Part of a small language model's weights: 4.16M parameters.
Each number is 128 + 32 x the weight over its row's rms, rounded and kept within 0 to 255. Layers, rows and columns count from 0. Numbers have three digits each. The size before them is the row's rms in percent of the matrix's.

# layer 6 MLP up, 640x160, rms 0.108, rows 0-67, columns 80-119
110:170152173101126104071164143164144203117139118137134149079173153149128099122143127158105125117126143145141147124143127136
103:160169092151147101078124106142126164136212113154084104104125115146132162141113102098145183147089104105099107187166163127
111:115151095182132131135146128079111192142153139168097104076153157157172085044151141090205167087144130139118126163100159130
098:144165142177163156124188134107097176132120136167119127099130202104170166072176115099150102108114138071076135150133146128
109:093162108146132134079121105119109161130142121218101178130152114131114160138082168107069125071114118123124142132103233044
099:118133187148167094103145176116114097109074116154108114126102073198126196126153077098162159139110168135163115156161145151
102:053170134098108148106167131107148154125135108198132139090140093154160118121116131144175122134135141045119203113107120199
093:106148178114199081067110107187172135143120158152105155073106078124166139134133121104098090181094131174103130095145153125
108:096159129088119092119168186147104138116060145189112149155133155148144087060162157140141091160126117137115093121137140159
109:103122118139172070123104109139198190136110134149123126133100157103143116070112085182077121095124081157103169114171124112
100:162093155136166146101130152131158153114191135086097119109109106086185091123116128127153189059115131174127114118156165164
106:100173160166105112177145130055132133126118121114118077100122092198115069150161113191191163115097193108146129139148119147
096:118195143163120126122115113166040155191085108132072143106096090118165121106130074150106087105111137100119162073158122119
095:084142164104123115126144150157189183178138104160154163149131109175080121154083140108146080121123148168134134117132176063
102:168131115126195100148115112133124173138127164106140152141143114179145081149089147111098134143117201083122136177106120098
113:091121192202136138138129121114171093179155132184121171081128127141130113129182130123147109105108114124080093143097173089
091:144083117192157112100108110140123213130174077222138117036143135073127125122099132128170142061112142106103105162157185070
096:135121095122099073162108158114189140125092130148137144176210097124115077146101115118119113103173150087090181159155117149
102:082131154114117135081149150056113127164087092079138153114192114177121117166120121145189123114115093076190107080125144104
115:135139146104135140120128096090114206145143143150114152115102089102119066121176099149087089135100151116144089153130207132
094:200099130165124105107149109165116174162142146129113132148100102109154125118120092161176103107154137123119077072107179039
098:142168106189081095123174123133178131136147174166094155133123114111170121082166180075116124139143130093139156120126182142
105:096184146090149128127145134126115162132098145090105119139061095104090105136128136129142145076121146136136174133123144143
093:142153134190158147146088130105081098142161146179098149138137111146127116144084132103195119131119180149099190110160141066
092:110144134133108059124064164103067087181117128115071155105123167157153110163101098106157135112086197100068136122136084099
104:098150129111179104112138100130087184150123151117086132165124170163145135159126107131089114159059131107084106161164142130
111:105172103118161162158168163147151107172127089243127133099066132179134157102121029130131161117105137126166151094108121136
095:097190167151142113046175173072079097132118138197134186112142119170095149128182170157134111148115083139115160113140163100
100:124120171128137149092104145170143170168158068126127120113122121120171107097097096147125116106142144146102166146135142111
100:150169137098198155085202156129122093120148126101119142079132077102153112133114142166134144110117140132076163118170138165
103:132149115112130169131133165098128115141105122194120128104137117136121134155145167178126083083149156091165088097152122122
102:110145165117131141099131136076165147125070080182101102120138172165104088114105165132070174079100122053113099094128143150
088:128147092130180135064133130121166134127106111116121162137122164158127080106186107183110125139158173141148081108182124085
102:118163134180061089126118109171123171115178123192091096077156090142148132109158111101111195159116160167108096129087185082
095:127114131132122090068199110145126124141093127160090133089129107158156122083098125130143080174096125135115148158186146115
108:117170100154133132094145095086060132086107134111097120158094075141132114104135131147048130184146139126162130109129177170
095:141163137106137093123104153139092112203151139118121173128124137119112146125106095182141069091115143134066148079125110106
107:142105153145157077128091164074144211158152090131154163130146107123126065083142111104120110057150135119174153101154127143
090:115080116141142129119123122144126148161127142135144141166172121210140086170169072185156146076128120151129099112130146110
096:117139131114137184081123127073116179168151081111103112116121115139131082113171067167113105160159119151119144124176131116
099:142119119121161133046135176138082150168056131072071102156147145138124081152090170132142137120144153139119189159122153111
105:106130099111128133160119154122136089135155117122105109186165107159182064155108123214140101134099073117092109111160138123
107:178113131118093107142111113095121215115146109105137139159141109126121103110142184085189117111112143177082201188127164081
102:079112119125111198111148156092083176141101120128095127182089121164131128128118168099116122112131178140086100118155135129
101:151149155120142142166150164133116084123125137135143102223124117240179125104106138147126132165119140098132151117127145126
097:134118142153142143158162154145109195191075129143128092077132035090124119154160181139141151099115145163107101082103141036
100:155156185150127180116083129109098153137100089133148145084143145113105130141175107115167099074118102149172140128114134144
114:086138110211111082070148156086117105129168175179140142088118103112197091123180147188150181086116145139126135115158203109
101:139088124143154117099140118108082129135166106142127147169105153082115116026112148103109119124094077124097177129112150126
095:133182191190120155089180123112148123101197140126143099130133118154159140191099105135144140164165131127133076124104163073
090:159100154123151128084170118140181151115093158154133142118149092109146100135109095099138095132111181063084124179123119145
097:164113091150156135142127137141176204140086095112097129032106161121129053097136157119130157146142113117115098078184124111
097:104140136149133149070116121133084088156124114160107156122175142151146151128178144131152180152165203111161179161156109087
098:109126153139103106068134176181147165148177113134115109103109145139107172106131097162130122136128164191112165183123173109
111:129152116175090110131086186133151121142170115112120120182130113162180088081057125117165095134134139199119147068140115110
110:190108149151127111153139210139100132159117053159115116176143056117173129144137143154143152182085131096111101057107120037
104:101162179115145096123123125139117162118176082119115148126122152209097168125083142102130173110128137124129148167160157094
099:202138133131169191125128139157056211176155109073116132182096137123153093117100168118096045153135146094153168197172174126
106:109160119105184122089116155126114175091147056104071108159152095148149137147142145129128149101128117142141163148123125169
108:103122164157156118152184159168099135137122137110171117127146148145151089095116060126098173132052131139100139170170129145
104:148155108187208172126129113085093193220097131163135125139123073116110137078155062119136104100125135100111133106114126155
095:119164113124143111095187131100091176109173104151149113171144097159135115091146090173155131111126108142097120153122147152
097:144098164127104121135162162141129180128184137142125122071159157178140097111054149126194130139143151087080149122113087099
102:064184180107155132090131129094131167182120094172109149143190069128118059103097147129132086155131118084175098107152139123
101:141174107111159108086138149155140142201142148130144124098085114128097132105073154123158143132159145151039076112132104122
102:128149129124169119103142147138172130124163088112161125156118128108129112109115185107162133114130184131127199123129147105
102:078087120140140090109160227151103155156087120111146130124130156145139133106100123185138119130134085162100137114189143122
093:198098137124121137068215131127129106083070082137092156141120058107138140119135179141115138104166185081154142176187159086